Each number is 200 + 20 x the weight over its row's rms, rounded and kept within 0 to 999. Layers, rows and columns count from 0. The size before them is the row's rms in percent of the matrix's.

# layer 2 attention query, 192x192, rms 0.103, rows 94-95,125-127, columns 96-191
093,208,206,196,190,226,182,212,192,217,242,193,165,203,201,225,181,178,183,212,169,218,211,197,218,207,178,187,181,245,156,207,176,231,195,216,196,203,177,201,195,201,195,214,240,205,215,217,214,200,231,236,194,195,244,191,206,190,230,194,203,202,221,167,207,222,209,208,165,198,199,195,202,208,219,204,174,212,186,188,169,208,194,231,189,189,211,219,210,213,205,190,184,213,196,170,211
103,219,211,217,202,181,195,212,194,207,175,229,205,202,214,201,210,214,158,197,183,224,208,220,203,192,188,190,201,176,202,168,215,211,224,247,221,200,227,206,222,204,220,171,215,194,192,171,181,215,217,194,211,185,174,181,216,208,189,222,198,189,182,193,172,205,205,163,186,190,195,210,187,177,172,217,180,211,241,210,204,181,231,176,173,176,155,222,168,195,176,209,216,186,179,169,225
084,199,168,191,242,165,179,202,180,245,222,184,173,224,180,202,182,205,234,217,184,202,175,204,212,226,188,186,209,204,191,159,198,216,183,185,205,191,183,196,193,230,209,212,213,243,229,202,194,222,236,205,157,198,212,225,193,226,255,180,196,203,180,177,184,186,190,226,211,203,225,227,201,244,215,189,211,204,220,200,182,184,163,164,204,212,165,222,176,198,196,181,210,194,213,209,208
085,182,214,204,188,207,166,202,199,202,237,186,172,181,187,210,192,161,204,170,226,231,193,241,200,198,225,201,215,204,167,223,183,202,212,238,193,225,197,212,203,172,178,213,224,172,168,212,237,213,195,208,180,183,179,215,191,181,236,186,188,215,168,147,207,201,203,203,212,215,183,228,189,216,234,220,180,185,195,224,193,213,208,188,201,218,176,189,181,198,170,218,182,184,211,143,229
102,220,208,160,211,162,210,183,193,217,175,203,201,201,231,187,247,197,189,220,214,175,188,156,184,172,205,188,205,207,219,226,214,175,212,189,210,185,180,201,187,211,203,243,191,195,200,190,219,209,186,207,234,210,187,193,170,226,183,230,204,175,175,202,194,235,211,171,228,165,189,219,175,183,181,167,236,192,192,179,232,178,221,221,205,201,194,217,194,207,195,204,191,158,220,198,201
# layer 2 attention key, 96x192, rms 0.0875, rows 61-63, columns 96-191
080,171,166,186,213,198,205,217,175,226,196,196,200,225,191,193,212,205,178,182,213,172,222,199,153,164,214,206,201,233,184,203,228,203,185,232,217,170,193,175,189,243,189,177,235,213,199,200,194,186,154,192,181,208,213,226,192,167,179,230,189,230,241,183,223,206,222,165,186,204,196,226,207,164,231,204,191,214,178,191,209,217,213,243,218,206,209,176,190,181,229,203,190,199,206,193,199
085,207,179,200,204,204,218,223,190,229,239,157,182,199,200,213,197,215,237,206,166,188,211,208,195,235,167,204,187,189,189,189,208,221,198,202,227,176,187,175,166,220,189,221,233,196,213,223,197,227,233,207,221,195,223,203,197,216,217,206,189,193,203,176,207,235,210,215,187,175,181,223,191,171,207,150,212,193,193,206,191,188,198,198,161,196,173,251,223,188,188,187,200,240,201,197,206
103,206,142,190,212,201,231,205,199,216,196,188,216,203,189,188,194,211,201,189,212,186,209,208,154,197,215,206,212,164,215,147,213,219,193,205,194,210,201,208,222,203,184,182,211,181,202,203,212,233,190,169,219,207,159,197,210,176,210,195,202,204,186,176,217,193,205,183,191,241,170,175,178,199,178,212,172,196,226,265,187,175,168,172,170,180,179,182,192,208,194,200,205,237,163,178,238
# layer 2 attention value, 96x192, rms 0.0711, rows 32-40, columns 96-191
105,219,197,174,162,168,205,202,179,196,195,207,233,155,220,238,208,201,215,216,195,235,165,166,184,226,218,202,202,203,210,220,195,181,219,226,201,161,174,187,190,195,149,197,183,228,214,181,217,209,221,220,201,195,220,180,168,208,188,226,207,189,202,217,214,213,145,175,233,181,192,181,203,186,194,195,193,194,183,225,202,227,186,208,192,189,211,194,220,217,183,215,179,186,207,197,210
102,156,183,200,194,214,177,203,181,203,187,179,205,231,214,195,196,187,238,174,173,216,208,198,164,215,180,219,238,196,216,209,194,182,185,188,196,218,154,212,217,222,194,186,167,168,251,202,166,210,172,197,215,205,234,228,218,195,167,181,205,197,195,185,202,217,218,236,195,220,195,179,190,203,166,213,211,190,219,181,192,219,183,191,194,181,196,210,206,219,221,201,185,212,197,205,235
103,190,238,191,174,200,218,182,229,190,204,183,254,257,183,203,202,172,200,203,161,176,218,242,229,210,185,187,228,172,165,207,183,194,225,197,224,200,168,211,191,174,167,224,182,189,235,182,214,163,218,201,197,165,226,163,177,220,203,198,192,191,182,214,181,168,169,207,191,189,194,202,210,197,177,204,240,180,189,229,188,194,221,208,203,218,194,203,189,208,164,199,203,196,190,196,195
107,167,214,187,178,183,190,193,219,198,200,221,159,200,242,219,184,227,225,239,165,203,222,197,195,191,209,179,192,189,252,234,218,224,202,139,187,194,180,221,175,218,207,193,167,180,205,215,192,226,221,217,213,183,224,198,229,228,207,206,195,194,176,187,195,224,185,200,210,177,228,231,184,212,192,171,227,181,182,144,212,198,201,201,196,214,170,202,221,195,219,206,205,198,240,186,188
106,222,214,195,207,188,210,180,185,176,226,209,203,218,213,176,178,182,200,209,199,193,229,217,202,203,201,229,221,188,176,170,196,199,201,266,189,197,198,222,173,212,194,148,190,188,182,219,215,174,194,244,182,215,203,229,231,198,247,192,209,207,184,186,189,223,183,192,233,211,185,206,200,170,187,237,189,183,195,203,212,200,177,186,214,215,206,197,190,192,184,181,207,206,180,171,192
113,210,185,197,206,222,190,183,236,213,215,187,215,173,219,205,223,196,187,223,199,190,184,192,225,228,215,208,188,193,194,180,186,204,198,184,228,199,188,197,210,200,202,221,215,227,148,174,211,202,200,186,205,183,217,191,192,203,135,184,196,202,196,219,241,196,182,214,209,197,201,233,179,222,186,189,207,189,200,201,201,210,182,208,206,258,201,222,225,194,196,190,182,234,209,206,249
110,211,238,199,167,195,191,206,207,197,230,224,202,187,199,192,224,210,190,180,179,195,177,219,227,168,210,191,170,195,198,221,139,241,194,213,209,221,203,182,194,176,204,271,195,192,163,239,202,195,198,197,210,169,177,197,226,212,212,196,194,190,205,193,213,232,170,197,220,179,190,199,205,221,178,210,162,161,203,227,180,172,199,194,183,218,216,205,203,180,245,214,223,190,178,214,172
106,191,200,188,165,230,166,166,204,186,193,211,202,204,175,205,165,189,165,213,189,205,214,211,181,220,185,223,198,188,184,177,207,178,216,193,180,185,160,186,218,226,195,176,253,204,236,201,210,217,166,193,197,191,215,177,204,194,175,223,197,200,205,202,174,233,177,196,200,202,192,177,189,253,181,224,191,182,178,189,222,200,174,199,191,216,213,204,215,204,220,182,200,216,194,217,207
106,180,224,202,188,221,189,217,166,180,210,150,201,189,197,192,178,195,153,212,186,189,199,175,173,206,202,191,225,207,168,196,214,231,170,188,183,206,190,197,219,190,185,163,172,181,227,196,168,217,199,188,192,188,237,218,222,248,211,174,188,205,217,208,214,173,189,188,174,229,187,225,190,219,208,207,224,184,187,232,190,200,198,203,206,193,193,196,208,265,181,185,244,232,172,189,223
# layer 2 attention output (transposed), 192x192, rms 0.0739, rows 64-72,96-103, columns 96-191
100,202,196,204,164,198,208,175,222,178,220,202,175,204,201,224,227,182,191,201,193,175,212,181,211,173,205,225,228,170,196,184,222,201,198,194,219,196,231,206,171,239,214,193,229,185,189,221,194,213,171,231,205,219,182,175,214,209,198,176,160,130,200,249,223,198,217,192,188,219,214,201,213,202,197,172,205,173,148,177,226,171,210,233,242,180,173,188,219,189,220,197,211,220,177,192,166
108,204,246,198,220,172,217,177,178,175,192,211,203,165,222,204,206,182,187,210,193,197,202,192,215,174,210,214,198,224,184,213,203,210,210,198,204,187,214,161,175,234,234,210,206,206,167,202,216,186,177,194,180,188,201,182,185,232,167,204,176,250,196,209,196,182,223,197,222,231,219,193,211,194,214,198,226,210,212,191,211,181,202,210,207,246,204,213,194,200,169,201,250,182,195,225,146
107,179,201,199,220,197,172,217,204,201,156,255,168,137,197,201,192,179,228,194,205,220,187,164,206,260,198,220,229,219,165,181,224,191,193,182,196,214,227,197,202,222,182,163,233,216,165,193,219,190,195,188,170,190,180,218,217,190,210,188,201,200,250,171,222,222,199,187,215,172,180,201,176,191,228,179,177,193,214,181,219,189,169,220,178,211,196,215,192,190,212,218,186,212,196,194,164
108,234,206,178,217,171,186,179,179,175,227,171,214,193,201,203,216,189,153,191,200,181,181,217,202,188,202,212,208,190,194,203,214,205,235,231,196,202,229,183,186,231,215,198,219,212,176,174,194,182,197,181,259,187,169,194,191,228,201,170,198,207,196,234,204,182,203,181,208,194,210,200,210,152,198,192,209,176,210,225,193,178,229,193,206,197,175,206,217,170,195,198,234,183,214,235,196
097,212,230,197,225,213,202,201,180,227,185,210,190,210,220,207,198,173,228,187,226,206,210,217,188,230,183,155,207,202,216,204,210,179,174,195,202,225,188,192,216,195,162,234,219,191,224,229,211,204,203,208,195,200,199,181,216,149,171,192,215,191,203,183,183,223,167,220,190,190,190,189,225,229,217,194,196,203,147,213,196,231,183,227,201,193,207,212,196,198,212,183,168,190,212,196,180
107,172,195,176,205,201,188,187,177,208,205,225,184,231,204,203,229,231,193,181,185,196,170,196,195,183,164,238,213,194,229,168,216,183,225,209,188,185,223,204,176,212,250,205,167,189,239,201,206,199,186,194,184,215,181,201,233,203,193,191,182,159,202,242,149,196,217,204,196,195,202,183,210,182,177,179,160,180,251,225,192,200,202,203,221,187,216,182,231,220,215,199,193,205,191,193,190
106,211,170,200,216,194,213,209,184,228,163,201,214,226,212,214,179,195,202,211,201,211,172,171,212,199,189,231,213,209,195,180,224,176,216,193,191,181,207,218,214,203,203,208,187,171,207,211,188,175,223,177,158,192,171,206,209,214,190,188,208,184,191,181,191,198,202,206,205,201,182,220,172,190,208,200,185,151,293,211,218,210,213,187,224,180,199,192,234,224,169,202,190,214,188,206,208
111,197,209,250,187,162,200,193,201,198,191,251,196,213,201,220,175,233,219,218,190,218,186,202,207,207,206,223,202,189,179,216,207,220,208,222,200,216,227,215,202,195,230,186,191,232,192,203,174,236,185,186,188,201,231,221,237,222,192,214,186,191,192,186,184,212,244,185,194,186,179,197,211,181,202,199,180,218,257,230,235,206,199,195,218,190,202,227,201,205,188,201,189,216,179,184,181
111,194,206,223,238,189,186,207,186,206,154,213,201,210,188,211,189,213,239,220,225,257,234,200,230,225,222,225,189,225,187,200,192,203,218,191,196,181,214,189,174,227,240,221,205,214,207,235,220,185,190,226,194,182,189,177,159,193,233,215,195,217,206,186,195,220,172,197,201,168,212,191,190,218,239,194,193,214,228,187,184,209,178,186,190,212,183,192,202,177,228,228,208,168,279,215,173
109,192,199,191,197,196,214,171,223,193,195,178,182,185,211,193,211,195,222,209,238,194,224,161,205,184,197,198,221,186,228,253,232,176,175,228,211,219,171,204,203,182,139,226,212,195,206,207,209,211,196,186,221,215,182,187,181,208,211,227,234,229,218,178,186,245,195,216,197,178,196,205,222,218,171,199,214,219,230,184,216,243,207,219,184,215,199,163,211,206,181,209,204,197,189,183,187
099,211,232,177,200,192,217,193,182,221,170,185,197,219,213,194,192,202,192,209,209,193,193,229,225,182,181,209,208,174,227,195,179,175,219,197,206,209,189,161,225,221,205,202,210,251,201,185,197,166,193,185,237,205,187,218,219,150,177,197,181,197,194,231,162,178,218,200,195,181,155,190,235,186,215,211,226,230,228,193,191,197,214,196,192,201,191,188,181,168,213,209,212,188,178,163,214
089,181,173,192,189,182,175,210,230,190,164,202,213,188,211,210,191,196,188,177,185,183,221,209,176,225,215,235,144,219,188,231,179,229,186,187,202,198,204,206,202,208,199,202,195,190,193,182,197,237,165,262,191,192,192,200,208,203,219,185,189,200,214,208,211,171,204,199,196,198,217,195,213,197,218,208,195,211,164,213,177,188,190,178,221,186,176,227,224,220,197,221,206,241,171,230,204
089,205,205,175,231,156,219,203,238,187,204,211,171,187,191,203,172,226,218,221,182,203,222,187,202,211,207,216,209,189,213,227,191,208,222,189,206,174,199,205,151,244,236,196,175,206,179,182,178,205,192,225,298,187,233,183,226,214,192,162,227,179,184,152,183,193,197,194,218,191,210,198,197,195,207,192,189,214,203,189,219,201,198,187,215,190,186,204,210,179,192,203,210,210,211,194,223
097,181,184,154,186,185,207,190,218,209,205,210,224,193,180,201,204,172,171,184,203,205,201,185,227,183,181,198,179,198,188,202,189,216,151,221,232,210,183,236,199,205,219,219,180,177,207,223,208,247,183,230,210,179,203,206,171,191,199,202,222,204,193,213,182,220,176,212,204,207,209,203,186,225,155,204,212,184,216,181,205,224,201,218,195,162,195,201,206,200,171,206,199,178,217,188,203
117,248,187,176,202,196,211,216,182,190,175,193,239,206,199,211,200,202,201,218,224,227,242,205,198,223,178,200,178,201,221,184,200,213,195,175,216,211,242,156,204,197,200,199,236,185,212,186,209,213,208,210,206,180,220,169,207,197,171,225,182,226,216,206,213,198,186,168,173,202,209,170,210,198,182,185,199,205,140,209,174,210,180,186,208,189,219,235,187,190,223,209,227,184,220,234,205
105,209,179,219,185,181,205,239,192,185,221,229,172,182,185,222,239,200,189,192,178,196,215,164,182,158,191,198,189,168,202,228,213,218,169,208,208,189,188,191,175,193,218,213,206,183,195,210,204,183,195,214,219,182,191,252,166,199,204,197,234,175,202,182,228,199,232,209,200,203,184,194,225,196,205,201,192,194,164,189,156,188,157,195,190,204,184,209,217,199,227,215,190,193,239,215,192
099,239,221,198,189,223,188,170,185,196,197,173,163,218,220,205,177,198,183,196,214,204,221,211,200,195,224,196,210,196,187,150,171,166,214,204,194,204,219,197,239,228,190,195,199,188,225,218,217,189,214,163,215,196,174,215,218,200,196,202,183,222,226,176,222,189,211,152,201,165,203,174,195,220,194,201,174,193,212,230,237,199,217,191,220,207,163,204,205,207,224,182,159,199,159,232,208